From a checkpoint of a small transformer trained on Wikipedia: 148M tokens.
Each number is 128 + 24 x the weight over its row's rms, rounded and kept within 0 to 255. Layers, rows and columns count from 0. Numbers have three digits each. The size before them is the row's rms in percent of the matrix's.

# layer 4 MLP up, 768x192, rms 0.106, rows 576-767, columns 96-127
098:139149129149182118098119147135113157129088138114139140146116107124171116143104115131109114109126
075:095161095122151156134118095126124134141131121140126113145065147130126057152160124148164146106110
084:090159143157141090132084103139129127141120132155102166114128154089147108164141132095133123123085
103:107117120143115114112125142092114138119113107141118166152104175158140121194114140087112117119116
094:093148156180141137094115095132113174108109100125127160143124132111135130159145090139121145181095
080:144106157133127136119151113113139153125103124109160149133104137136097091154143130106125099110115
098:110156150153165094116118099111110118084139104120128131102128141090183134176128150119096114086165
114:118114137173152104103137155107116144142120156120097196114064139131148116127156135108110125110151
109:112120158115104087129137133135152131096111153135085135171110111103102126117173135151148166116103
086:134140119163126150126105164140065142136119141094116129134123109156110114113125082130089120182137
104:138106148146150113125134120098085170131101153083081150120134126121156124099141094120144164135105
120:114104113107135150125117099123085145122122063130115120159147145131155092124126151170113169158140
095:094093169109153102136092115092150166158125111157081108165095141154159139104170133112119110123089
033:144083115142145124140156122140107174108146109101135134128090149136121160069122093081116144133101
096:143114145134113160091125151132094165082103147127140140148115092140129115171132109129105118153140
097:146118127147138150105143098115095140125098142166066134166151072098167130120150119120131196144109
118:126116079182127130102132102139110170079132150131097168129162117126122105103131107143120203168134
099:130175112116131142096178126160103117109094110123133128117130148088137093229106117140146108083155
102:102134129149156126101125119140134097132101112088105123113127154125171113169116114108116104116110
098:117131155125120122139145135125145202165137094168140189145118125093110131109155111106164123148105
114:129099125128149114127104088115131143108119081137092170152124125139116130123179119145148153097121
127:096127104192132127124121062136167124081138117159143161179134150082118149128164132131102146148104
119:137126117149131130100197100155117141101113104131126180121123124106120127135127100138140137128136
091:123149136125136115119120113148150162130131154107178124136170173135108117104143096106146073121127
109:170132131108165091118133159134136137129122096104115134175121120105148115108153122114144116182105
109:113155097137159110093196138182076158105101119148114160103090147170108139116115137123115135135123
070:082138112133127122140097087156179140112131130153139122136107171068184172125140143127154126092142
088:119152102152136116093126094116129090118087153145108148149101141122130132147130131099181147092124
118:092106151112149170120114135148164145134126149161158132083117112092148099148155132113104094143110
092:100171098125159095076151115107120127089102132108148138117138129140187121169137096136126169125110
063:123160151126118127092110114109100081119129161117128121139156133111090117114169094127119160132100
106:126092116151140142106127110146089137082103150128095132115123159120184089104157122149160169134120
101:116096122128126164137106104085154116136133126117118162148069135111150113114145136099137135169098
103:089143152137165161113148111178109140079120150121140157123114099107183127162158126116128146101098
100:080149158125126114111157132120142142116094136100108167100117146123124127144145131095107134125140
096:150190114202141130106135091141111164090114108139144129131131113111124120136146084122156151171109
105:143102086135116112110161172131108133138133173150093118141151115177143105108148098142099148173166
108:124179154107138094126101117135140176142132111089128157087143111136164133131084137102102119123075
101:085162100131152075116131094140146133123113125140127141129163137125171123124164115141151157139098
093:116124099182149124097143121161115142109123105123163116158121072135125104108120089126121131119118
124:087116148152128120128161162152083127088113101123106177149103123071115115144125144133139127137162
090:134089073155158180121127114142106141118108112186093141167118098147129108100122130124118157122129
072:111114120155126138136115072134164156116112117169141133166117134090181155130118133173116116142147
115:120152186151153094117120125089128124149112120130134148113111130133150123110156161174144144125129
102:090134158127115127130107107127112124127127097084149144126136139120128122135132086115162093154123
098:121171130114107132127129146135123127173105140094102144109083148093150133153175125121117193135151
120:136080105122129172101140101117073136094105115156100144165092138115119132148141125142160161102083
109:063085137177130120118181082102120147154118111148151142073087106124108121158128122129085147135165
085:119176102144157133121128094135118118124122090127137109157077116125151136144095079170142114117089
115:146142127129142129105142153167091156119117108140083156172100105135158137159136086138153096122137
108:136137182134105142116141119159126118108126173108142172135114068098126151105128089125114109182123
115:102145156102138124101106109097107155098113137106110134120123148122187087121138119145139183130135
104:096128133141128121133149134147151149134117107143098166124118173190114151141108087131123124157129
093:075153099132114124118126062128126120139129139155111136108109160113183125155115110102155132098141
102:114167129128122168123164115149138132127122109126149105167128094104099128123122090125157151127095
099:097154096162120108108133103133131154110106125137095185099063147151139104184121117135167134113138
104:088101118134151141126107138151122133172120126121092124207142148101126134144137098118112143127081
105:140139131151121089132130147116144179096113133195118154133134116115135176094176120140136121194137
024:149124120157156103130133119119124166128173158127143121095079124134145136118069075094130151123123
101:116149113129150081083142167102111123120100153123142123120134120152171109105116127149123103126117
107:117173130138127125128128077105159117101080130134128175108118137132176143130138077106164113104121
107:129130132140153134109139131163093145143110133132124142126145154159148112103171114141135149137146
102:123140119171150134100124100145139160120097138100116141113140141107122119162162107134149176204158
113:098148090135115111133139130154165147104127134163095142168100145086151168132138120120131137134107
101:168127141128140131131126121132093150127126112129053133140114121173128136085132145126137148163123
074:129134097112115165108156139131086136122119131139108130133119102140132122120192071142129193149077
111:088125141151151075124135106125137132165097118158102188130112135153138113192156113103113181117082
083:100125142134139173118132130138114121102128133172161172081096147120139058161170137055118135127121
110:094157125148119124138102124133135161146126109108145146138135145116154147107119097104168134107128
109:123129134133087109107155102152150133134105113157124133185118115142108101102133126152107211121118
112:149108161144125096127122134151130132155124110119134106176099114126127127094137087131130187163103
101:142140123122151162092125112136128173128101105139132157131093118105141109152145094121165148171107
104:098150133149110147121122148103156109088117083110140190138090148126144129151124118111121106137133
110:157174169159136111132094143107155134152133101095149162126113136114127125171160109109101114130102
101:094136105123114113130120093143131143129121100138134117137121137100101117090112116087124150127088
098:090165130171169109090130103178119123130109104127104151135102142127134150128118128119123134094144
109:141139131126143140137137129109116179135118092129112139152116136105126141080137091132188104148142
099:140108115073141114110146105123125159075113121134136149173143105102142106153161130166164131120095
117:116122124113141128116163166128121118103116125114134129158103145063134130130188110153134098164126
114:100163106173146105120130132139130109119113109130130129130100149113108126116119146138157125169130
069:153165127152117106111121129158118134119134090141124094169139146106112116113128097136129135128134
100:103138148105154109119094096115116150107123132109143161152132136164161132089116143144142155142100
112:149134129161122158107148128108114129093122171115103147143150129115154148099136138139131147109115
118:132123098127118168122101130097137130145114095138141131160072109126142121141112093137137172107111
110:134112147103131126104121123110130130125109100095115157164101174112144095125151121103172158089105
136:120182137197137175102121135149147129125109085128123153170118120122127139132097140108094206168081
106:115112132140153115107134141143111131131127130147104105119165118152132119114146109138136159171066
020:131076096151157097128128129182093152130150127146122151109071137133120144127097074109147125116120
117:143124126176174144102164137143108123144101100113112163105079160157136113128117095107085127113112
110:119114112145105105113175126185172147137105097151130146117104143141150117129105136109127185138094
076:105158149151118111140144081129117126095149120139144127129128111063151050123138117104116151124113
023:146096080136161123149131149147124158111162118121133162118097107151130160123113102087109129129120
108:137136105128116092110140106108154137111104087131132135139122153161115063098129119108156137162126
091:109142118142164130117134154151097171149094105128117158126110120083135112095126132144150122136096
114:151122111162132134123121091152116151093118109141130138125115125093157123094195126102145180128081
096:146123097102118099126165119160122182113133081153119156095167116071122158118134116136120142143126
101:147179127161142102130185121148129152079109160157158129105134136067130129169151139144117134111101
076:120145086130148118096110149135132097139106108133128102161144174121113106149138097132108160164084
088:089133127143100153139145103142165158130125085170146175096143115065131091124172116140132116158102
068:128080165093148147126138111121132145127130129119103111127144078139132102123128156124125139129149
017:143107140161172092126116108164113150143132173143123130158104129123115087113099077131154107109139
112:110121133153134156087147159183115139153131092103174128137099169150153107135087110084093102110138
109:140114162126171161106151141155123131128110146086165111123145128111132136096136132149107150180130
102:136136126153151124105109119146072112125125140095173129117109131091135114116107129130165143134098
110:104142147162165155108124132166080139103140148100094114145134109109134141125117085081124121147134
121:105156113139136072113147109149094140097118182132108121145128127127152126089156110133110197148108
079:127102134151136136120119124096064123103132137151153115136142106113107108138134099083115103147113
110:137153101126156097110183119177117103098110125106094146127145088136143112133140105120108115137160
110:136118154155140151121133135113129171104121134113154124147152150130123124106182134129151130173136
074:090152128158128150139133097133105129110126109126150130097128109104142043138179130137108128131115
018:150119124148154105133139105151087157114135158121120116126063103146124150154076098066129132155114
106:117141118138128137132115107098163137136111118149126160158142096129090115123163100146172139131159
112:114117111112153113099109113113118108080131116144143131109119155123101080093130107136135135151127
109:120161142109159102103125125118126121103125144112174166090098160113134091123096134156179127133130
106:101152121151162154137143115160148129055115097104075130143090096144111141171132093097113140105125
105:136137140120152146100137107146116165114075120142119156126093094118148111135168134124147158159098
081:103152123127128112125123143119140135097133126138129138116156149109118102122180134116119113141111
110:108132084140133127096150105140135135131099124150128109161137112104106125160114104163130129088134
107:124139103125121124091168130101139132115090104123111159125127144146142099123121109122113132117117
093:136158117172149152086126109143161129110118104146173134139088095131108128140119091134128151141126
097:105170137120115122086096113149129127122099141134126182133093129151132135117144118110169160135089
105:133140183129142134130118111131132163122112144161141201106098123152119133105120138114123148112118
097:135159136104080142112132094151169140140125129161119135114117140117141124107149141130132215097130
108:126145118139090145136109129180147117116122099144111114123152089155131178100094161135145131130138
088:149152113165146131106117136132123147096106142121162135093118071112161132143134130160118130131141
116:130153119173129121112141097159145126141104116141134187114105093120123141150122084115130110120123
092:160165119111130097117182110092064141136133122132120108169127146119108126109144113152163193112151
072:144135151153110094115138124146113135125139123129108121141154151109152179110105108118139122107158
105:117172084126121120123148165089154110138112137109065152143148096124109105147163113088089188147127
091:115157110169130109110182108139153133081132101169163108159113084112166119103123071141166134160126
090:094159091161188132087147106121065116106128126147082127130118112092132120117085113141178150131113
091:126120130173131173122119156153131151118109114159154139087107116123162114089160134097159148153114
025:123124092140149122125157138130108167115170085145128165102116141170129166075115092100125134115107
095:120137131139122148135109155155128141126124102156161125151143125122115186134136114097087120155077
073:055215096156114098140162149137122169119124131141155126137132125074141102121118113162130142143121
097:110174090129160123106131103134092141097108121125101116128139104096161111124153110147157132148134
115:121134129117115088126151134130127150101113181135127167118124150124167129110141145084170145144115
101:086137076128146116137107080160174135120130129137128137063145159091171154136125117093135124135123
105:125155145116157095120135130146140132081125127111093161148114128133123120133167144135154131129123
116:147152106135145127112153147142149128152116092125132178097091154150131113162115103104074114139093
105:092157109137165127108114124139121178114112126130120169134124139081154115151126137139106110148118
100:151094126179126109100131155106067112140132155095098134146106134117113125079171120111151135130129
104:080151161102131112114120154101134154151117140155113109132107169114125106148127142120100107104108
105:146155171143136087111137084157158157099123117114154151122114111145122114107154094105131100173137
102:118097106116111136131110076138120162115134131107159151149151138090128147099087142157138153092108
109:111111131108131086122144117104176114151111157090174142076110132132169139129101099153115108139102
128:132143104145161128098136087139124154130082142084151153171132115106154067106116132160158157142102
117:106174106132128123116107157137165135134112140141158174138119156125161094128113130154092153099139
092:101150118132141090133125063143141142138109115106109186130141164127157138162139133120121129122098
115:143147140127119143123128138105098119115131140161115130144102132091150159115163125125103127123119
094:135115111137181125073117078127132147101098106151133160149152139118178139150128110126143130150131
113:132099122118139180071153094105100132128115144124128124161114091124135090060112131146169150127115
074:088129130096168137124119110115102113082138111130107125112124119144170136172081140138109135105081
096:123133151162148154110120137184120146116083116099124146106108085152147105147133112106107136155092
098:130133121146155142094161135148077127129096160126075126110140137145153119123175102140120143155087
093:136140141143138147116106062099071144105123152063136155124082130127096095141179140116172112132142
097:113142129121138118123106129117115132130120112146107157132127133084164114161148124150166146145074
107:121112138152149166116157117124130134132102112123178091121134148121115105107152096127177127184124
106:102158092143165141129128124140172146128118153142090123096096127103155141136119114111077126134090
112:138115138160129156122162126093127159149126093172098169156086122095099112134177124133129184133119
111:143096138118121183092127063159087110110135091127150139132111111116091113099124124140136199139112
106:114169126139142105107141124120142134090121129155111125151110113136169130124144106112126102140135
086:140170134154137112095169127170113117096092113115076109105140134168133133141145109133110168131151
108:108118127114145120107134144153136138127129109122106117149132108124109106135148134130204149102147
092:130163117120147116089152131126138159112104151154120134167131104125177102133137110125154162140110
113:120114177157156110106132135158081128128132120102114171121077128142124132096123132127107148108082
101:094101161151133139116104102103095119121146129206090152140112136140172155159122125105123148101115
118:131134086139158131093149103108114134137088165119093128146169128128130107093130142162148157172077
089:082145118132137114119122064144154186082112100182132167159100110116146137155148134154155133117123
097:156161087119172148103176142130064133132093141138082137138100119149143112179147107134116145127094
018:127134152166186124140097101123100123107120108168136152106149134142114149122089116127095139127130
067:076169113150121134146164103125123123071146098125133123116113130108132072133135094134113153176120
116:137110127165147179113127093129120149060129090125154160072075081072164117149135113129091134173146
140:105100149113165147108140139155118114076127119132156135156112128125160101149140097121116158135066
120:139136107171155157114165132124128123122098115168127181100137157121146115169107134126091136123125
119:104125169148171132138121081180158142141108109108122115107123110133119148127159108141114135115108
107:138151122172168102126172127129084156057126124132146131130112051105110130142134157117130133178119
121:143128136158133141107146105091096182136089121109167124131106128139142130107100126116132110120137
080:101100155115128135132125157108119151119125113124126157113102091127175078117136153098116144126134
096:143121122153159166097133103109126158070093119122143137150134138107157093151126130133158170148088
115:116136153136138126125119121123118136127124079112136113152138096111137116103140105114135128149132
108:113108098191123150096157090133120133147130116137123136108134122109165138114123096107155169123139
093:090134121131147172103117082139112124107120113128106166171124154107153115186137107129130142110096
018:145098139146124134121111093210104128121142140080152118094089148136124103154102084066119119142108
110:142125161115133128126138156168131144159134146169142159170108093150142114101131127112139094122097
107:148129137108139112099176091119129149164108126114139192147119142128124077120136146129143170133156
108:154120149088133094087163155175133106120131122156140158158102117112114105101133107101116151117111
117:108167110124151128102128129123137143144109095113139186099114145091190092190157117099135153107140
097:132131129146131103133114097145171133110117113120138109139130106131142132174111104080188105122109
097:090137094123146160125106152162138125108129093112155116175117139113136127170127111081079105096115
098:087092072133157149109132166135164139112101122115137104100145188082176089129138122096091131130118
108:122110135121098132107139082083086133122099147085122172104092088126127110145143149107142150126149